python train.py --n_layer=9 --d_model=192 --n_head=6 --n_kv_head=2 --head_dim=64 --d_mlp=448 --vocab_size=1024 --activation="geglu" --norm="rmsnorm" --norm_place="pre" --norm_eps=1e-05 --positions="rope" --rope_base=10000.0 --rope_fraction=1.0 --qk_norm=false --attn_scale=0.125 --bias="none" --tie_embeddings=true --parallel_block=false --init="uniform" --init_std_qkv=0.0381 --init_std_o=0.00636 --init_std_up=0.0381 --init_std_down=0.00589 --optimizer="soap_variant" --lr=0.00434 --beta1=0.95 --beta2=0.99 --weight_decay=0.048 --lr_head=0.00469 --grad_clip=2.0 --warmup_steps=200 --schedule="wsd" --decay_fraction=0.662 --decay_shape="linear" --final_lr_fraction=0.0 --batch_tokens=[8192, 16384, 24576] --seq_len=512 --doc_mask=true --train_tokens=97580000 --steps=6415 --dataset="wikipedia_en"
Each number is 50 + 12 x the weight over its row's rms, rounded and kept within 0 to 99. Layers, rows and columns count from 0. The size before them is the row's rms in percent of the matrix's.

# layer 5 attention key, 128x192, rms 0.11, rows 0-50, columns 128-191
064:49 61 46 52 63 53 35 38 74 57 66 57 61 64 54 49 42 70 57 67 39 58 68 75 49 55 54 50 51 41 58 57 46 30 46 19 36 42 53 67 41 51 43 45 46 57 49 48 21 59 60 56 53 62 54 36 49 70 45 33 55 54 51 60
060:45 58 57 41 67 49 55 71 35 34 46 58 38 50 71 34 34 31 58 32 33 34 42 37 54 37 55 51 42 41 56 20 24 49 58 35 70 57 51 50 36 60 85 61 69 40 53 47 60 58 62 50 67 48 64 41 50 41 68 63 52 45 37 29
054:64 56 74 52 32 57 57 55 30 43 60 54 47 48 47 52 50 46 60 57 61 46 43 28 31 66 40 51 39 60 50 29 58 53 62 72 49 42 45 63 42 40 72 57 65 54 43 40 37 35 45 63 44 62 77 35 39 59 52 53 31 59 47 27
066:30 49 66 47 72 39 62 74 38 31 37 54 44 23 44 52 37 38 52 35 24 46 23 38 56 37 59 49 52 45 45 76 30 53 36 55 47 71 42 35 41 71 66 68 61 59 46 48 54 27 51 42 34 55 45 53 51 31 44 55 41 52 66 33
061:39 31 47 47 65 44 43 42 49 40 59 33 65 67 62 41 49 57 30 53 55 37 87 68 33 37 48 51 58 42 32 65 45 50 34 62 46 51 68 51 54 47 33 58 64 49 66 43 62 57 53 70 55 23 62 43 68 64 35 32 67 62 55 76
066:63 33 59 54 54 64 44 45 58 52 50 51 60 61 46 45 40 44 39 39 68 61 60 35 38 48 56 45 57 66 51 54 58 42 41 36 60 30 40 31 49 42 37 40 39 66 49 51 47 49 45 49 48 64 44 58 58 42 61 25 61 46 60 55
061:53 25 48 54 61 54 60 64 50 56 69 44 62 62 53 52 53 51 31 60 36 57 22 62 45 52 42 35 36 31 49 54 43 44 52 48 57 56 56 54 63 44 61 64 32 70 43 46 45 47 55 58 43 36 46 43 74 51 62 48 41 59 71 27
074:50 43 44 57 44 77 41 61 40 71 75 62 55 66 44 66 41 48 55 53 40 38 32 56 44 57 60 56 37 36 53 41 52 61 48 56 50 94 52 64 68 48 58 53 41 56 46 54 49 51 42 64 46 51 40 43 53 53 46 58 43 57 56 48
078:59 39 54 75 48 50 59 43 71 38 45 29 59 52 49 57 64 58 48 42 44 53 84 53 38 57 41 48 47 88 50 55 38 40 67 50 56 40 68 63 49 55 35 55 42 53 41 69 52 63 41 57 45 66 67 58 49 51 55 40 49 76 44 47
080:65 50 49 22 52 59 51 60 48 46 41 57 33 39 35 42 50 46 47 43 63 46 40 34 60 59 59 45 60 50 46 34 52 58 43 36 64 54 56 61 49 50 64 66 63 71 39 69 58 53 57 45 57 65 39 65 66 44 74 44 66 38 62 53
081:53 71 57 42 56 64 55 68 21 27 54 44 46 51 51 62 50 51 65 52 36 32 58 53 49 50 44 38 28 38 50 58 56 59 55 56 65 61 61 76 47 68 69 54 57 36 44 42 64 40 79 52 66 53 64 27 52 64 47 54 31 33 43 47
081:53 39 54 44 60 47 45 55 22 64 45 64 46 69 39 63 40 40 56 22 26 42 24 39 54 44 45 17 58 57 51 57 27 62 42 65 61 65 54 46 66 53 64 43 45 57 46 58 55 43 44 28 55 54 55 67 50 22 60 55 36 28 65 34
085:39 53 47 59 29 50 64 61 51 35 68 41 44 34 39 70 60 47 56 60 47 66 37 63 62 26 50 49 53 66 72 54 43 56 61 42 66 55 60 51 55 53 58 69 60 40 38 44 39 48 29 33 49 55 71 63 42 39 52 32 58 71 39 32
092:46 55 40 30 59 77 48 50 17 46 55 46 28 55 35 83 44 38 62 58 65 40 34 48 46 58 49 30 48 51 53 37 47 55 47 58 76 64 71 43 59 57 44 48 54 71 52 70 54 51 70 47 56 58 24 33 51 62 31 54 46 33 29 45
090:46 74 51 41 41 54 52 51 72 42 33 65 67 57 48 38 42 46 55 73 72 65 74 65 36 50 46 63 58 50 20 45 55 46 45 51 50 45 37 48 40 64 22 51 22 36 50 51 34 60 30 50 40 31 35 53 51 67 43 50 31 44 39 55
087:64 41 31 33 45 44 56 41 53 48 49 61 63 54 67 61 58 46 48 62 53 74 46 58 41 51 59 48 52 56 35 37 54 39 57 50 47 40 50 50 55 52 32 57 30 69 55 49 46 48 29 38 35 50 71 31 40 61 31 35 57 61 55 57
104:51 48 67 80 53 49 50 57 53 44 47 38 37 53 59 44 37 65 68 51 55 42 46 40 37 47 55 75 63 57 66 55 35 32 43 48 39 59 66 47 48 41 49 50 52 47 55 41 56 42 32 37 44 58 60 57 54 44 52 40 44 68 64 29
112:54 49 53 79 70 40 38 59 54 41 54 46 56 36 56 42 55 43 43 39 25 70 42 43 35 65 47 51 65 58 58 45 42 70 34 57 51 65 59 61 53 55 61 49 34 58 32 31 56 39 53 53 68 57 44 57 29 63 51 49 50 42 61 63
108:31 61 50 32 57 38 59 40 40 57 61 47 37 49 30 64 52 65 51 53 59 30 44 49 49 64 42 49 23 44 66 72 42 47 46 50 42 61 59 35 71 58 78 45 58 44 54 48 51 49 79 62 59 57 23 44 64 34 66 59 58 58 42 22
129:55 64 49 48 59 55 44 52 49 59 22 46 44 55 60 68 45 63 41 52 67 53 44 61 29 56 49 55 59 44 46 44 60 51 43 48 42 43 29 53 73 49 56 51 28 42 57 60 56 24 43 55 44 63 56 55 56 47 70 46 49 57 37 54
126:26 47 36 29 61 40 53 67 46 43 39 44 71 42 48 53 50 43 40 21 56 65 57 56 44 80 46 37 51 26 50 20 45 34 65 47 22 45 48 72 48 64 47 47 46 63 55 56 33 39 43 54 58 51 66 50 49 66 53 43 73 37 53 60
136:36 55 65 71 48 38 43 47 55 45 42 37 36 44 53 54 55 39 53 67 68 53 40 67 29 60 61 59 44 61 62 40 48 39 50 55 69 42 54 72 47 73 20 42 33 37 34 69 58 56 62 52 51 53 50 61 68 34 51 69 55 57 67 51
132:79 67 45 61 43 33 70 48 33 69 71 64 54 45 51 50 46 75 39 64 55 54 74 52 37 36 51 60 52 50 43 22 64 52 42 55 45 57 53 55 60 56 47 59 53 43 43 62 31 61 46 41 53 49 60 41 43 37 55 46 44 59 58 61
139:50 39 57 36 45 51 19 57 45 51 39 36 49 64 47 64 49 46 44 45 64 51 62 64 31 61 70 37 53 73 58 29 43 50 48 42 43 28 38 41 65 46 46 35 44 63 53 42 41 55 41 38 55 57 79 22 65 56 61 47 48 51 32 63
154:52 35 51 51 51 34 54 36 57 28 30 71 67 35 63 45 57 55 47 49 79 48 44 50 48 37 68 60 44 41 65 38 53 60 64 37 41 48 52 60 43 60 72 54 46 55 65 47 54 41 68 64 66 50 36 41 65 63 44 40 41 37 39 44
139:36 49 68 70 46 65 33 72 55 38 72 58 63 43 40 58 33 46 43 61 53 71 32 61 52 46 52 49 46 79 37 69 49 66 45 38 62 68 58 47 44 61 71 67 45 46 70 50 46 59 46 49 51 31 46 62 62 64 65 66 49 70 46 44
142:30 54 58 33 51 20 53 34 46 64 31 39 59 66 40 43 45 41 60 48 45 45 50 40 57 32 36 50 51 41 55 64 35 43 54 46 39 46 46 52 40 27 42 56 41 43 38 18 38 72 72 50 40 36 62 46 47 51 37 50 55 52 50 62
139:44 33 51 66 69 32 41 55 44 20 46 63 41 38 44 41 47 49 69 45 68 60 55 54 50 39 59 26 50 39 42 25 53 36 45 59 33 63 34 52 43 54 33 47 55 62 62 49 57 56 66 50 72 66 53 31 61 54 39 47 46 54 51 63
144:64 54 58 66 47 58 32 56 36 70 38 64 66 54 57 29 62 60 58 54 71 71 48 67 57 45 64 39 32 64 27 46 41 42 54 30 39 25 19 50 49 37 40 43 55 32 52 47 48 59 51 61 47 44 50 47 47 79 79 44 65 57 49 51
138:51 82 57 60 52 42 35 81 61 42 40 40 49 52 51 41 63 49 54 53 44 60 44 42 53 75 47 46 47 51 59 56 30 65 65 51 33 44 51 23 49 47 56 44 49 58 57 73 54 37 58 81 63 43 67 37 61 25 50 49 52 33 45 39
140:61 45 47 38 43 48 55 44 56 52 60 73 52 52 58 24 54 41 50 58 63 57 57 75 42 31 57 40 62 40 31 62 53 57 48 40 55 43 55 28 57 50 63 42 59 30 44 55 37 30 31 47 45 91 56 57 48 42 53 65 58 63 61 71
137:56 67 62 59 51 51 38 46 35 58 57 67 52 41 49 54 58 46 76 36 32 66 71 54 48 51 72 60 52 45 58 26 62 39 52 62 76 25 39 65 45 55 71 74 47 24 47 32 50 42 52 69 66 38 49 34 47 31 41 36 55 69 43 46
052:60 58 36 63 45 36 60 55 54 51 61 64 52 54 40 55 59 43 48 46 61 38 58 35 53 72 53 52 46 26 38 64 53 27 56 43 35 38 16 43 56 60 56 62 25 54 60 55 41 33 44 44 28 45 47 56 30 59 48 48 38 50 58 65
050:56 59 50 60 55 43 56 26 40 75 53 55 29 51 60 50 38 33 62 25 51 60 32 33 60 46 55 22 39 54 65 46 70 41 51 64 44 49 50 44 44 63 48 42 43 47 68 62 54 30 64 50 51 68 50 44 71 54 55 33 52 65 55 34
064:45 34 49 55 62 43 65 57 37 43 32 56 34 52 39 69 35 34 30 37 61 80 36 35 63 50 47 70 35 76 42 58 45 61 59 57 35 51 56 34 41 31 51 48 39 54 43 69 58 47 48 33 42 74 49 49 34 51 59 59 48 48 27 54
057:64 29 33 66 40 58 45 41 62 57 62 69 59 73 53 40 50 52 37 60 54 58 72 63 65 62 42 16 51 26 37 51 60 35 55 49 55 38 32 18 61 65 38 29 32 62 53 73 44 74 60 64 63 56 28 42 89 64 70 35 72 66 55 65
058:69 19 63 70 27 37 56 39 72 53 71 26 58 44 80 47 65 52 55 55 46 52 69 70 48 53 41 60 52 49 49 46 41 55 61 45 46 67 55 42 32 63 40 50 53 38 56 47 57 54 52 46 38 34 81 35 62 50 45 52 43 58 58 53
071:39 59 51 43 60 39 46 64 55 42 56 65 53 47 21 39 67 25 55 55 28 55 50 36 31 52 73 50 35 60 70 64 47 59 53 35 50 62 61 56 56 64 54 42 43 36 57 47 42 33 41 41 40 48 64 49 32 48 37 51 48 39 59 59
072:65 43 37 41 49 69 49 71 38 62 48 56 42 49 40 74 50 44 54 33 45 54 18 37 47 65 50 40 62 25 41 52 42 61 31 41 55 55 66 51 61 56 52 46 49 52 35 60 37 46 49 41 62 63 36 64 56 27 57 47 48 27 40 38
065:52 54 57 56 56 56 73 55 42 55 41 29 44 52 41 62 39 50 58 36 47 31 43 50 68 76 52 43 51 53 48 50 68 59 57 59 47 39 72 77 40 28 55 47 44 76 58 47 56 43 48 72 41 57 28 27 47 43 47 54 48 56 68 57
074:54 50 48 54 73 63 42 56 48 48 39 39 57 58 39 60 49 39 62 20 53 38 62 44 51 61 54 54 54 50 49 54 25 63 50 33 75 61 39 65 39 75 31 40 29 57 48 87 26 67 62 31 57 89 27 62 54 44 68 54 57 48 43 34
078:53 65 41 31 38 43 45 34 75 34 43 67 44 43 64 36 45 58 37 52 52 60 83 49 50 42 41 43 46 52 36 53 55 20 61 48 42 42 59 40 66 56 43 33 54 48 48 60 65 50 45 48 51 57 63 47 44 49 53 29 51 34 74 25
072:53 46 39 38 45 50 42 34 45 25 56 64 54 30 49 60 39 24 57 48 57 54 45 41 36 67 57 50 29 48 40 40 52 61 39 57 30 53 65 36 33 34 55 75 51 62 43 63 40 47 26 65 51 53 66 45 54 70 39 37 55 63 52 61
091:46 33 52 32 45 81 40 56 23 47 56 59 38 38 44 75 63 40 38 54 54 42 31 45 55 40 56 11 52 22 52 55 34 58 38 76 69 64 54 49 58 61 56 50 72 52 62 59 44 51 53 46 43 48 50 54 59 59 52 52 42 37 35 53
085:62 66 56 51 54 36 38 29 47 52 45 51 41 62 50 70 51 62 48 68 39 43 55 52 57 30 47 74 39 48 70 41 69 45 54 39 40 41 59 55 50 41 70 41 35 24 63 27 87 70 67 42 72 35 41 52 44 41 77 66 36 48 68 57
071:45 44 68 36 58 59 36 48 52 54 38 45 41 75 58 47 56 50 70 54 34 60 51 31 45 57 57 39 51 54 51 51 65 46 52 22 62 38 21 53 40 53 45 62 45 53 75 36 49 50 53 39 60 35 47 54 57 60 33 55 55 50 49 29
091:41 62 45 55 38 36 39 60 57 31 61 62 72 41 34 47 27 53 66 54 66 39 55 48 43 53 34 83 35 37 47 52 72 48 49 59 32 40 42 41 51 46 52 48 51 52 41 46 57 73 52 76 52 18 44 34 46 49 41 64 44 50 44 77
079:31 63 35 52 44 27 49 33 66 72 38 61 53 52 42 28 50 44 52 46 67 59 66 61 34 40 39 47 35 58 60 67 75 49 71 73 61 26 61 42 37 34 46 43 42 51 47 36 29 48 55 51 70 27 48 53 43 57 51 41 45 71 40 64
104:42 39 32 33 63 53 35 73 41 34 49 32 57 46 60 59 32 31 47 55 57 68 43 46 62 66 50 48 36 77 38 65 50 46 49 57 51 52 64 51 37 78 42 57 59 41 43 52 31 48 46 52 50 52 35 40 39 62 66 48 50 51 54 61
105:46 45 54 85 53 39 58 53 58 63 53 70 64 57 61 57 52 68 60 38 43 65 56 52 58 49 67 61 50 62 38 70 53 56 59 35 37 67 53 40 35 44 66 50 47 31 36 43 42 51 77 67 42 46 53 40 47 53 64 56 61 44 76 50
125:47 47 65 72 52 54 53 20 41 55 55 59 38 46 74 57 62 66 41 63 57 48 52 62 53 57 48 29 50 39 57 41 32 65 48 28 48 52 47 53 52 59 36 41 53 19 33 62 67 46 41 53 44 57 48 57 56 43 46 41 30 37 45 60